config.toml
d_mlp = 768
qk_norm = false
bias = "all"
init_std_qkv = 0.0428
init_std_up = 0.0428
init_std_down = 0.00505
optimizer = "soap_variant"
beta2 = 0.98
weight_decay = 0.053
lr_head = 0.00844
grad_clip = 1.0
Each number is 500 + 25 x the weight over the matrix's rms, rounded and kept within 0 to 999. Layers, rows and columns count from 0. Numbers have three digits each.

# layer 2 MLP up, 768x192, rms 0.165, rows 146-195, columns 64-127
497529510506488542505499483451470467448511479451515524522487504520475519475522507462445477461507528491489465448455521517444510485490506521497467461510479479498487502524533505467500522462483514
507502515493510524529480513504471515520494497487500489484473494490504516506514528498527503513496513506489503484478512513504494534491481495502487519516486481497514469474481502497523479494493507
477513517510510525526493522481512518518532526542481507514467481516504499468499493498560491512489484470473476462528499480509489432486562484430497542529520513490551527529479523510479536498500490
500485450538481492458486484524532492494485478523516530539517558500483434534548517496450535442480483469515459503483515462510514510492440511466545485532488536429494472516523520487514502519528456
492453464467531519527481483489503498488466517502485539509520479495535463502498515484534505513535502522481512497469510545507502497529490490499418501489508478495489499491511517484471557512485523
505521530502505541528484534499538527504487455553454494477477505510460495506470512506531508455493491453500522486480490486556524493490466465461495498509500503496513520513451521482536505502490480
507436440574515475510487520524486486480549478492550462526503534539500504473514486537492483541460497467487514529512462495480535485508522498517506511490498493492487508485531492541462551510543547
520463435487477492485495505440491514559470464560479417522493513517506518473522492492514490482509500468518526460480529538475510467569472525525501525509487538483470512512508518514504510511494456
498492475519473511456476490463505474518471488515481503490520480497498469497475505537509461484423544453524461507496515511524463491469527486512482504476532474474482499488486527508475490485540512
512486435532511482505503481516465480528500480495476530533481473504480490509475490498525516477459526477484499542476443462505529506524518499530518469516503488514506539501476476529557539464529487
480538431502518490537496496451515472505459491500451516491531497475492478491484471499495494472461481559498525509515468491479538498506533524478543497510491473492469539457477536528495481490507511
517541532478490478488491487477533448514505486483532506514480542478521473459485480470528530486473459523525497528493477529465462515497482496506507515482500517474499504547507482484481518526494490
458537488519546512548487501545476480483505520501474492499517510476475507547491524490494488469467498522469514489509525526494511509490472508475490459475524476493454534507461531545501500502515502
494476506491506476515477495514530494466471505464467529488519495512504504491489486509507536554512528518521521499488510478496514514467509477463474527498489477505525488519518509548539529468499513
490501548518541492489519484471510535491488480526511465497520501471506480493501495498513496508525568535514525498542515454475475457515532506479549532509498503460479524487409506491530496474523537
485474473503494527512526508480504465487510515508498537505494510503497467490531506474509489450526509488482503536550487522522517551496506527477506511497478485510510497498479538516517499509511542
505536480498495516517469528498485457490499494502499546453495446513480481504531489521472492516510501505489488461548473512501511501491553497480490496537538477515469509496529555465480482495545527
468490504480525472487539452471516542537497516525491540453526406493504502516471492438525509479498508545493517524518514480488531487503477454436494527537422503513503506439529485490550515510514470
495514527507502520506525494506488501435484514527480514476503535448524517481553485465501503522531509497513528469521479498467488511488479514490533465508509499479489507508472489530484557513535531
502502502535489503507467429529478449522503523523469519523501531531505495505537519503499509505524484520520473483495485495518533534497510493546532480501493504518505463525523488502496496508495509
501529495494507507528484547516509465505546468506510517499493508521506423542511497475469498516489491478487514508525512514505489507494533494452530503452512537509469521551481497516476583486520510
507490487477522464518511491511491506506508482518501540532503451469497516437488479556486493496474470523491502545568537460465533494501523474517501493499529512505517506497473517491517491490535465
488505504504547481514493459505512477487499514445529454464525506499481475527494492470534487510448511484500500504512501486515497485470488487528516503473540507515475471466464475514489518518511544
516490457490463490512515526496488485546495497503517517526505501511502484494505442461515496521470486513473538528491490488506490471539525473512535499490505497545496511514505497513519517498513526
418534511468554493492526461524480501502510496470475475507434491513489502481495530512534494507449524508506484483498514475496488481477521500460506533504507507499496512520467471490544483504506548
527471548488481505516510520509493491489544521474499492516486513537493488482535498523490432491490482498501494504472484478464506535492505509443495541494538521522505470484489462495498471483494493
529496489488486489453478498488494520489517489514508509511533549559570446519494505478476543491540530517488490512532536506464479488523476522494488533535467504462506498488514497518506465471503518
526483542510523520430484496507514522500519490464510496498557504515533477522518481417497529469537519526520527503512506507485497471527522541505499482487469493467501485497490494493524491506469465
478523522478479519528530505480463495498520522476522455482531472542508472540480495504467500480497482500480507533542531490488504497517520444468498484477534496502492478493484483506532477504460517
478531489510493500483509481532522512461515474515518499466460504468514482478456488480506510492495518502497495500515443530505468491478486487493525513536509514516501501539510505443447484499567493
465482489510508492509473510480512503476522486519537480531514495552495490530504495514508526529487499478459496513525491501502492505514575522505457502464492515494489485501527557511524506496493489
476511500483488512494516546510453455477480501496506514528477507521500498490471525519492524460487515517517507515491484479497502467463532492507494499497483494514527510489496508488506484482518502
460490503451517492479510489495493542498523482514501550573492488482482475478518533485512507517450510507508477503511481516523506501477518507507480506488487487492469448529520497485471506534483522
513517519478504515509503486495507484499503515490473490487515490525503509468514499491506478511498499459490497496502470492479491497495498516470511498494525507515501478477523515513531515504494458
509525494469535524537509518473488499482488495485514481545556515515531479497548504476500460498506511489472483571475513511497504515505485488523510516509502515513521477512531454542509479475519453
525493468552448531455506516499498480467490466495500510468514552520484472464482524497486475502527512509515534490500460508434537490497459479511484488512531486452452523559467456529497478531420502
496481478468484476496480481519520502501467516490470479537501534517520536465484477558466547504510492481497517533525460528497528521502501516450516498513493504494481508524510509528514542514505456
531459488474515501508504525466494505468495479498468469514539507499505472544512521543500538447496510520497519560496505552530520499549491465557486506560480461479460503459488510505463510513517514
498495486476482498537484551513489462515528480516491509477497503504464478444473495493486485487514499519497511523499478509467476488495513484496518508506490568514520500524529539453491520536508490
464497521533509444485538507513487484459515506502532506513473544516465482500477492503513452461495479531515506485472487529476477526484503454521450496514479494488502497476478516490468513512508515
478504533512498527521498527519531477490521474521519483504561489474469504478504504483501513511483509496509515480454524447502471475544484518435524490550499504528497539458496483465535491471488484
505434470466466507533510463512463471479464443466455536559472477503500423504523442494498516468452487488498478479533504541564468490441499547503505511515488540531519543516485483485534533502516561
521498434472506513488527489508526472512529489500468484519494523550456486476478511558490522504499491520485515457461563516462501430535493522529518528525490510491473548482492473513524524548529554
473487473533501502519520501534519507499464565536526517481549563483470463464473477464511520549558458495558483555519519489456477500517522548528520471512515477494467503527508521526497509464525484
502474467531512497514473504502491507530511518493486469471508530484465520509473500472543450499515492516494485512462486515493527426506539462532545556498537513519451536480493480507506497521469529
529512471496488512488502517512474516465493505487486476533511468525495518461481498503495535508475480471477497507482505482505496532500479529509514548526458501496503497512493515465485499477479514
486541454480512547485504480485500451503470542480519526492512531496502514514485503494489471461507508518503470526515530507477488522481520499519515539490504441485475484511495487487505500502503514
497437513521467515516514503505532503516525503499514504515528504536503453500520472506523505506450598475513511480560523460479476492479529552522552489522506452510482484488510488439513504489519506
469507549501492445499494488480487493528519523503518509572526528483551466470512517502502525439490489556486507494501475531492487483483475524489559520523521539492488507457489515497511491567528484
487489465501494544503499496538478515462537505482481491469515525570477503527501527523476500522486492497505482477505492499458496533523489455497503521514508503496502459450504521495524482500488521
# layer 2 MLP down (transposed), 768x192, rms 0.142, rows 146-195, columns 64-127
493501477513478469477532488479464509489509523450543525508481503531470498535516518483521447479483541505479491471485454497470528533458537542509468505496483518462465510532515497490508472536508483
523526477467457490469506525495517476496471526458515507489525563509521510502517473479473484485519485504435569570483501551477481494498511447474552527465493493494531531485506510500484509496518503
531503508502548493500503521451520491514505503534472527482478500509478498524505506469516490486464492524458481496505481506493535438470491492483443528514492466530558545520457510498500502501452473
501507474529536532548464475471499494496545409489498498466525475471462480472516449515517493505521513528544480479493504518512511464520434491505554466461524545475542474478513498498447477502553501
492468433493528547539490524474507516493473483463506530508480483521494533559500540488510480548514543539525527533473530516502474499522480519489472457517556518465500506454493507491478494545500493
488468514484491505502494531485506475502503478541512475468478472526509467548501495448541481469482458429482469471493540472481496506502478534526482493491515512517479504518540508483476529514466468
516469470555569502452532476484533516489478494487490506450535508464490519527484423552499515461528534500524496561504486510483521512572511486464509528531499493482504469509476496494457539508500509
509491476494443495484539487471486508519477450539533484492478526522523544463545489513489471456494513490492537455512470517511516520499456508506496497496470490525470515539526509489556485484470413
477456550484538523437494509513452513563474498467525482457549463529470497508510517500477503541504513467524520478490517514530532467507557524504492498479499478500476550549486467508526517533552518
496472517468529520512483494512419501542466524476475495501485513531509493487525508531533509464506542521517466513532522503476485507533481512438499526557478469459459478504504516497510516497490499
454467520495481492487492505532468504499495523532517487534527538508478526484527560505485528495537511451521530478491489509502484530508476490508479503446513544503493477523502519477504529514475506
523504469456493481491478517472459497556523461490498469482486498479539497464493510542463513475480518519511517531492458460474486467522544492496504505501502529484521490480486477484543513532464487
474481498480511531463482510502491482519488454478488508508460525489471513489485512519547516478527523465477530532515478480477493494498497476495521538495500493481506545542499546499483506493538480
549540512503480513502485514505526504567524450521527485513488510493521500512510444478504493500472473486517473516549526515522539465544472490530514459508527515506483484475492573499469459480496469
439457532526525481523509469518525485478533448499515507485541510484467553516554529474497487512493484502490490469443509495507521493506486495538480529494478495497451491533516423524502510481478501
479527467526481471504521495532533503500518493522449459499482493450496509520510501490507524500542529495504479498514507509509548542514531517495456522512508475544531549505482528483482480505490476
464456447492492525486531472528454516512480499473512470523530512458533544516468473480595510514513511486526484468485483510506505526515488464490530523497494506490508519529496478485502505535528468
492471505501501469467518466496533547529463524528481470497550438484468505561449477547523462492506522495513483526532491510532496451540496471505507483532494516503506485426479489513536523472473491
522473549533541500525482472535495499503505539510450508488464502499528545487531521494488534520467522516537486462486473484471436501498480507484551483495485501534549481522476499504482505491517521
503447491447507479530471511515461507512545466508490511488493502493526502458508504476484510505472498549512470530483515493523501514496497523492522522518528523529488487499548508518495482485513469
515508518501489538520521479534502519537513537496488530500482556507485481533465458505546506528517515516488486528470463535508514537529484512532517550495474518508474503487509471521424502535514523
526534451531540508500525537495543485466505519483531528474469494480512491500506528501530487493515497521513500490468526507507498478502547536535494505488510460479488488485483506547502428500454483
476536483471489499526551504498503551493523468524540457485477535561518504514528463481515524472509487453545482477494481528473492477461532489470494486517496460520514517502524495469526475440502497
518475485512536538507483487496497475484478499508487523488488527486515481518499457522523505429451521522534506492484512516504463511524485506480487497464508504511464515530493458477499532515481503
511541544480485511526494512556451494521501534492496473475520526521486506492503558542459488513478495463497491494545475466483496508465510530463522478481493490535509492514454517533499490510506477
512491533448502466528501528526453471496485468470512508509547502475530503416540473461477446493497486481468497533476527489481509514493528492490532536473466560483537457473552524552504523517522503
529464566522479488476486477529496491525522449500486486544544521525521520471513447475446518479487523487490474531504512532483509527483499524516536541493487494554515491545502477529483472485497511
488482560505495501520513516538508518522481480483449540488488497488505522505462513475517458470490529522495533496472484518505485525487482483530501495472480523496503534495505518533537469529486515
519437483489507504537475491507469495510475471484533508538526510515515505510498506496505456510469506542519440454558488538509526513506449478500503464527521478552505482494480461494484534506520468
502478499514505527539503493546507481516495495491475506418459489513505488529531473509501485528495541486529524506453461559456462542515492569464481473524529469507511476491487538498455520482497473
498511494466508488536527505473553482520434504517459449514512495519488454489526523504535526513485456484531494525477490497473453474533509497465511499505460485496523464496519522496530510458507476
493477534463510496508495548526490467517456485520505524524490451522479528513505505515517473511517492513498532476469497494524477523471570488508528509453483508490476533500514492479491514463512478
446516508483481516516485479463512485456474487485508510507488480473482495501530566496507483532479521529469488551500455493530516513465523531530501451481498462482458502491462501517505473526445537
498492461501484483490498520530451490492520466520528527528515507502538477496519521493515514503491509540487491551486515484511503491512506482554506497480505482510539521498509486491496438496524500
503493508525458487491510477502487482540488524509540521482498509498481544519489497513528516533526531481478543490506519490510553518492516505522523515472512517476458575499457554464522507522493502
500505458478482515508494541555532533538542425523488501515512486529518476494505505548485541502505510503489500495547486512501507495505458451497520509526499465511492468463493511558501532502508499
482506521513487454523490493528484476497482513482517522530497490517491513501507533483520520484530509509525513515551459518534464470514478473462487483479506478477539511498530433484509482451432485
452543533526522477483509500462490498513484485506471494546522485465499529503477476449498486500501488516482511488476489470499504493526499460508519499486510509517519496486493511449504459482512523
542517487520515516478484545532517502455505504484485446492511520519539485510471494512496478520528521455457485498489496490507450519511556538481501506499517505496533474516489502503466491508518476
524493466505499544496485521491557484491507497475495564477521502488520511499427493532500490472512487570535465483529491520505468493452547495474506500489494438494508526510466489469529496527482517
496456532504488523518484499468532488539522520524525473471509515523485489477500515520474490449505468475492463491499520537516507468504480500492505453494485522497521475533535475464467483437472533
507483527504515492475481443562476502470500527483534555491481526500517485514510495534471496500540476473470475486501502503488477489471491534478491466468477554461464523491466488492548478498484503
534468500490498477499485495514528491509525535479442451479458518496491508505490483506452457501506498513516511493516504502429502468545519499490497498526480506557497490521486495505500473456481473
462508445469464555506564495515520512450517477554543529525524493530539496540486472533529544514499503503481485460497475525497512517516444489479511485497492527512489489505517448454541487477481499
476504488468509489495503511486506480477455461511520490522493487513522466505533514456549498555516554495487518476513505496481519492518484491460472493504500465485527459503547521480524554491494501
491456481492501523503518477494508530497490469506523498504469541506493515518534527483443504496516514484482537494507485505549493507513481502526479515514480555500508525522543476477543492473542494
463545546464483520526498515476507519442509516525512503523478490485480475496482484512518487527483465488480527467505512474470475478492480488493488480510498532511526481480510509494545513488495539
473470496513476521503462509486519510482513477518484524500507521481489475499466445524528504508531535536474462508488536524522537476496535487525508523482489486498480542493507503537517513514490497
523514476475495510545499462497485467534492526497499511533492493506525525544498535522533551487495474551479483521466502513503423477411456498459504492522476517503506495513499508520472499527457478
544495512533470496492537548503536450521485512516505521512471481462497517465506454471535527520495528507456507518520508523501430459494499487506504481520510481462496544492523558512527535500520476